From a checkpoint of a small transformer trained on Wikipedia: RMSNorm before each block.
Each number is 500 + 40 x the weight over its row's rms, rounded and kept within 0 to 999. Layers, rows and columns count from 0. Numbers have three digits each. The size before them is the row's rms in percent of the matrix's.

# layer 4 MLP gate, 256x96, rms 0.148, rows 145-212, columns 0-95
085:534444410527485495503527467459540466539502429485520401601512529531499551488523464478469524472463480485445494513458434545496545545559477521544479513515493455525469480510501475432517443470518482506408497483498431556497453488534493478517456493554476531581519578439452489499579468508506558468
102:482476524500537515531581513503527531524550561468481443546442512481506440551468491469486477584484534486464517558535533476440469527511490541457492413535452512500494454424498511442491481478541513446571521496588516527396474416522498487615488511521513457489519496526527494549510524451538461525
091:527508542459482548502418540472520450512479464493502558516545487517453486566520490562418498529505481465468537447382471525462557469491470488464439503487497568495517469520479550517535516509448533560575512554417477509518580480522469518517509499503516518490507499491585436526497480500514462377
086:586471508479490487517440518475530500466484512445486523513480475532444557459562518535515563510496570482441505494497515499390512512411509501528479515466514518497436476499467542581512524467529498417488516510447499546523536545510490525516467452482542432432455531425540463513477575416498435444
102:462495535497509522453512519527443496526490552553516469395491503483548513497454454428526588440422485486485511452502504414538557485480479512571521494474545492554517500578486493510521456519514492497463534513531453531478493487488561418523496442461458497425485460521576508531575529477398502484
093:543554430566524580533491504495438471468557549490474460450475498456449491516556437541494487532423467511539594505575535458437452520484486531570470513512478516545477501546534474502513540493438475606480498439509515501473526494406495538548492551465493540485499467495467562533468504491518497460
099:475558458544542517487553534489482559499464579506564523488536500503552526547498386522483474526474471468498601499476542479453485558484469551505503462492474487444491487513521506432447537481511492426473461455504536604485486512517504555482524551479562546548470491414495470581518485529524447460
100:485481470481472483573511523443534441530553467510503471499453482406523501491462478503526514470502476458459465492559445466446512483592391537529493480516468516505486421502575453558502499479547506573480504453537489525532481494434428511512477572512498513478485498478531450470547532565522496385
109:543453539464511499585613543574504487494470505488520463528481572493495528523510517513537459420535409463547556506564499434533561530467559566473533486577463539524505501532499458424446492544435523514512493543498502541487471478538516565451536506478490569481531504515522451489477543517514509540
106:508439467520448576485476577514563526441430512440513545494506569392451441517459547463530479512497511453538495540475512542496477529497460498548541537508523528530419550525487581529467468476392484510501515537494541443527510494529494497517489525492480540512472399469493485534511565548508459471
089:509472486557572456470484489488482533552477429488544485562516532540491567400451472429471443457499496499509404521455524444557551520583503544486471463513466479510481503410520414521488517476532551533499497487503503522501451508495536492594519495441530472450471534553506508536526469554529464540
084:478446540517520542503519519405492544558550447464499471513484500511472385579459497630449485498463506491527588509521524507464442523545481509598501492518487545571470528535553483519489495495522509528494481475455427509512553476484548468436549446469543478470493489521526478472506543510464551502
083:542526530509539470418466502532478531425472459548519491511493580479492517503484476529522560509423452470545503448492518536553513529514519506453461584474531472523431507546542450473522557486473495464531491518514495588473501513459472495400558511449570465454525501467542503525447590544440437520
093:407470524547509540451533532496439507488525511613558495484467495460540496493489498526434500462540548495481490572517515512565522573505503477453486405544469468427408539521539503534522489552501506548472494574542508577436473448513541494525496500509514492523480424502492501496538480587541482499
095:517441518480475560588554496485495435528583538528508486488466543385489492497485479500476459459542449523540479483501501571443497503414525491506434444431456477506561505561494495485518443445520569547552505497498560513512490478474459462480525471448442506469533488478579498493524426462532542506
111:448503505463497550530472572559485473561509489512562446530524509501487372464486481474461473525441465473545453484502469453516485567535591536523427463507452525493512468536521592592447503484511552553536522418526483474492502508457468494472488508486541490455484403489528541489521519483496505544
098:506511483480514608480473447593522489537551499478511529470476494447508540453484558518473505488490516435483471499496530570506475577481485500526446442502560563474436547502425422494549505533523500449501578519491532522424503495561487510540499577584553506523533529474478480458511481446551553473
089:475440392477504556498552541507486487489513499466550478530446477428579465518524497481484491468511525474450483454505493465446504462430470467419530530455521566516487488563493553489518460511477449595523506529439615501526499493555514511508488521442529545488516445461433570520459524477464527525
103:528524525483578496500546496459492514438562512475513484494440520421514530514417537483456536568531507523437537502536520514445527570483472468572493530521472503480476422472554439463524459397423488533557516474526456510482508465536489479463462469547505456484553520540460519432463491451481481415
093:494472516477528452495515535549586546494468530398509481489452498517486483563471498569547545500514432487482462505546522533530512482511517452465594540519494523502477530409466531494409561497445499456493526480525515517527562442522441454510521572497533567485540493557450569424449480490488528504
109:495488531509519524440505516439558529457476510520538410459509548509530565462554422469533489447554499473489481476536557428459500490557506439580551483504590466414523501455477600501447511497549533481495530486458501492509457497577507465503503519496538536549535486527516468408466504468473478518
097:410523506475486468582536550438512465472500463533532514552520446557477494551560555523516516504521515419461486490461574493505432483527491511508435534453520515521554505518550548533484583495483514477461441493563532483453484487447537458528549478475500454538469467537501518513630456481465446518
104:506508605511495534575546504449476537505500412460505553452485535538457540426436495547471481521520441444537508504466466462559507553571464539428582475492491508475476540502513492530496519524521584474495536544530528524446453511518531469554563519509533520438477436556511510458557502496547533493
106:509490458485476498531560537530583486550535514484526501479412432449451456472571535496509550430510409526458468522458486533512502469457473480534476417507531536464530502423500480574484531497500468438545515531438501528467496466483495519572481486467493500438524538548494508527512610489437496436
096:495487552458510585555527504534543441500502472496449462554469482453471526517512455500530504448451471497539474521502489481452441491481530446549486525440501557518552579483504451477432517453526447521539549484513572513475471464509467503608598420479558435488491508478514535450498472582486499518
090:485500568493506525516516448506499518444456490485446517485547380459518516476548531483558377474486578553410512488521530522449512488514557480600561492521496482482460466461432463488509518435498500531567572499521531510470489506482485497501476497550463515437546474515447481495487561470478439490
087:529472520564506474567509553468512489507517492510519493514492467473429532467451559476464546483569582459430528549475510477575522398487497573543452449473547491559460502450535473479514492529435553536503538537536526454466447489490488462450491474508477530477536505540464477517619512542456470544
102:518532503493591489440465564501438519522561521577542495502557457463568536503549446521512560466442525528523460493537516408518506490485518548448461508464472512522522500484527497512488484489557553512499444452528414469458560495541547539512480505471492446427550552523496595570550491468500478470
104:533448467507488493476480545413499458530571509520468556462499458475514496507494473549566462521416499484468495567589510502487541558448519505613522497435578498535459547523490505477545528540506569413471508560434496571507490522478539505480474535524506521492486467498541514457400480506503523484
102:484470487484442539412473438538571567531538506472519497525501562562507499491473466572445450530475434436475481506567528456484543414501481514459522430549510542480475590493554471517438431476557557491507533526522555511504509516525510495457516540487512522521530477540502412426526489516532485478
092:485474548568452494527459494511538533483508470517526449474463482519465470546510462535493584456453441518411492510518465535510460505439482552614456494482477513463580495497459471417519435464439493507538513520503500503429516468575553536497502472495514515527581475540558477493533407496530527551
101:533480483380531496474434566538516438513512484524564503498530486464535504501502514448527519448508513532521525455530500537423495577390484471548480477508442450537550461446561458515552439536528449516561540535468490518517492466464475466547561472493531450445514441529556489444486477522470471484
098:586399503498496552468514531390532497526513511466523536471501514534481532531431450518487490435524533521497488499420476535496509486461515458537542538538455469522456481513517507577462578550543518488564512484444458501572479420519500513471448563552515537419480479505549490534474551481560500474
109:476515434429560551492529507570465507450450481529501498507468496397577486544498438512524514490474478457438478557497480545453463492492458521577502571489509567508482480585611510500542464517471459519459451511534506533502520437562447547474497538452532526485529468507529442474519537469507530467
093:505499539495470583551561562487518527531540551496509529557473452502524453445470450532477470478485451471510467559554497477443461503512443505458495517436483533522545546508470533467504539502531463499517406601492517467443493534472542488472485520491551461421519450504441508455513534602481567432
107:539485459429534538550514459543478492539553493593536473536461468501481481485518478569499523513414457506448487450421487493506560539477506470519522456501463427496519493512567504452540461539472518622541472557598477516507504475468551473500500564488541567447504487521455525469446476491464527518
097:503490443529459509519526505583508425479493514457524469519492486457499496521571484523504478488443440549433485536474436597519538461572516449540438522477537567516601578565495446573542444520529522540460489541527518557547503505558469519499473457512487477495487469477508501508519456460463537441
086:442510491455519524487432412536558506541505448532452550539527460487475545522534419505530530460510448525501537498471465541507431531505478484568497564503507485510452605524498489446505497482490512430549488511472558526506587437457501501488496469487628513473507426434463462532474517489512509487
109:523469547459574608469532468516558483472476501514487462542562506481535475504446505538499541591517538443470472562545477491534484494496430527455535561424558541471469470474539517469484461484510497473475530456535434426455516433503503522498560539538534537530470559444492463520587524529509524474
090:492609477549474469482426534490471492550520444636441516547462485530548551487437477547428488526477545487500496481470565518497521567473506541514519514619500498512526453548473563547471509537493413452491556479487528482494526537498548496518495481511523482438521536522439501491518510491516532489
095:493545445471535506549502497552509562493467467466519495497490481510540547449525481462415503442424487411450505515454535480477590587542518443438582526483496525473504517430527490494445510502494533496459462484493465525465423547442516467501496531526478553485539513517564533480579458443534502565
093:507429521397607452547458564508531483540499480524543507486603474552545479509544518540506517522544512462502492542494492527450496544428484509528461492483515489456510525456476490498436465480433381553499482465502525567486462524521475461523545461508536447489522490545471496393525507493493498536
095:534552456454516476550534530495538503460515526492508539502546531561460549511481456496534492471445439555514601557529446458515504520506566518456513530544500540462480548517466491484415523525501451493430472499529514507444506516478600552518568446504479493484570432498505554517515404488436495558
101:475536503444528534520530532456578436470519554536505486498460464468551466540528461509481477498492450455601451513538507481470551563549485441512538447495536480472536517527486521422472519494434522481470469526497489449521543475540433517520493561473498479537400460483516435574541503535532407445
107:483485525443432486577443505584559423537490514491591488443473529541443536481516504549545516497532494571467493487492480468528479487537531549501488513499465527534567502454515461465464586506476448502457558548504503449463445402480523538517551497535497431497532490512524484464558516451528462570
099:471511495470472481510483505507515514482515528496572543487484449444496553546541538549494555480533431474495460556518594499516538459428478431584511552468600505491510561511437448489524496483562482425473527417494561562443509543505484466486525485445454471479479516539529471494495544507527489413
088:561457454499469456485531510480527436542444413561536427477482418508561490507488517475477452485458483515410537423469475477518509540487474528488436471526475502513529490555541493480520501488566506525497514551499454457459587539510392491446472478473485533423469524533462532544572499550509508499
104:486487543520546523490473430509467484462524498594453552526487465468440495551478436490537489467493505490483495546488444492547510592517538493499550476388499539470515510528502440522520427532532572477485481555553499478460504443475535487544514584462438539451593523519489533485513532542419512475
104:482491510502471489524508520583473419487520491499512556550506523446495500533506505443630474539491544432496472485499496536437497573423495447530520520486536544512484519519497438528513577472585524462560568562532551468482492510483529512570441475491514440444477512555496440496508510458522536562
103:484518508493467436527465485430535464513485480529487476545504503463525459489455485577522442517455477501489507478446519536541499527486536497444443513495575506473481536501576501484426472460519507625490530455478522478516538414488475534436561503544449466396458497459505460482392518465476481457
100:493519511538509466534491493479494471517478576471487540532524500507566549438524468479525490504535502511467479538483475526474528528503541497443439551445454546393527524611516418510448448482452499505489510571523550508517492507477531430459529452491471470469523442526514526554557378517419504483
115:481393444539487490553455492459506517536529514519474459516523518573461500463513500489456581505448504493490507562566499476454540530521519499528502513512587488453527585480548535519441450526504518473504498485457519465458426493490561546510499522476460513505538515514511397447550492490434550618
100:462476536473461507516497495495532493495526486462520455467518472507545427545498518578531493491475454585541541489536477541513567558440480524608507441552491549542488591478554490486572510460480479515486646483512478508546523424505459553523504563449501536508472504503486502540473528476506505544
098:480557517504518518517524518489380509482522448471403471444503464492398522451514500518487480564464495500503502428510568561520463513487512454485524507500528563408486509533470487559545577501530449441542534503604544555446491512536501442510513486466543522518531490579506515500518498545509487477
094:455414513480497498530413501435511465534509493559443443566467450503434527515493518537524466480472507485462553545450561522480568475510496489472569492502501504420546591426514529535469525543463538461554465506493482474501523476461515453481508549476500578450470445532446459528470465557511529568
091:492595507505519532502467459509496551490492445474472425523494436461500495441463572508492470512512539399576442474461531502490475485467551428454529523511536528412492511510535520469466471500488500500562433426456487394501501465485484568459498506452454446521506563454538489518488491463506569510
098:523478445465538511498522560522435507471482511485529528509542559507513529602425563528556494478480486496436505550523568449479505433497417456535515479536505515478519503529482553452472478620517409476507545496525424540491524568471469472468531510508444513457514562522449564498478530476525533508
103:589496548596514527501572529515474533485499487493519491481452568530501541478481414574465489481519467502461541456487539490508504492529552504508447416533534555449479506529569439520582474515419492486526484539485484425583459522505477559441492476470514451477525507538497470478454556440457480505
097:546412475535514506542474549418509572457512512543494478512493503522472533455547507538428531524430491525527469507465512445468512509457509411515469475567494439504445519532500472522463502529533503573567493539459469546446499402547522539486444526489514466488508480594529428574495508495475438503
104:515478457482486539535549485524411484542566524510483470474545473479442615497475553485473488480449478496457570455527497441467526469476520519486488458543452534481472564519518492420512578580448518480524488562484541476491556458524506467490458563464481554496510473526569500516496502499516568607
101:488509419465443462524446445558470450514451523538519502492522489498473445415511491487456504531490540437455483444500488439460540477486497518458474404535480552537587546464556507446454530491459534499443613428486524481518495517530531519506449530494481457546517506580463482470473460453528477493
091:487439496572463460546498468507505540506421544530526546443526517447489578522498523458545568491567581509519531517517533475452490508476512552534463468519546472491533517495505548492449558422524496556524544572424544569546485460541495526479516549470544510432557497465555488442479448500453472470
104:480523404472484508579443533504509516462453523493430475506534498459451471457496502497487519509509471550450470452473523487483566572521498511491432586592531455480507487529467477453511555479545493476569442424500456469456445510488567465510512518473515490532474476586504541426529463506414472499
104:468475483407530479482493486555538496509517544467532478517502547477484464538498535474500480469457463446495442487560497476542494492469521605518503551534533413453577553411483483466447549538465507546487537509488463439544499526533500480447580501535457503410502463494466488530487509483553412567
106:515517494579529493506488515477494530470530446470487539449437440440471472518541487492465535555483511486396527519508498530533481457455502542528505461448507545486529502550504510427531563568520480554493584501442493540482515434449469472530525500380601435483505563473504479476509501487445510449
109:626465459476530421494522513517475616455467462537503536514469465464558484517586517487473542531435513473457399489537535499454487506550475500473485475481584430489528504438474437520515498534474509435507523525544474494393486475468496526556482501515467481506500517516499508525541482483526446512
100:511500527483481518487429546475438483533471546471512539522520478463496513557470506543473472481486558506526494472586564530492506471449478469490525434475462387479495546565560488489465476476489499575517485481426556548469480503560478445541470524477534469545426403503503602468553534474534479484
115:498490463502532458558546544441525481398519532481559521521450448469478527469506543533574512487482528533514455482531522457482451496504470503545513482486466425563574535480530530475444442507595488554553508531456442504493498428527528526493462501436447560444513570456489573493488451501545472530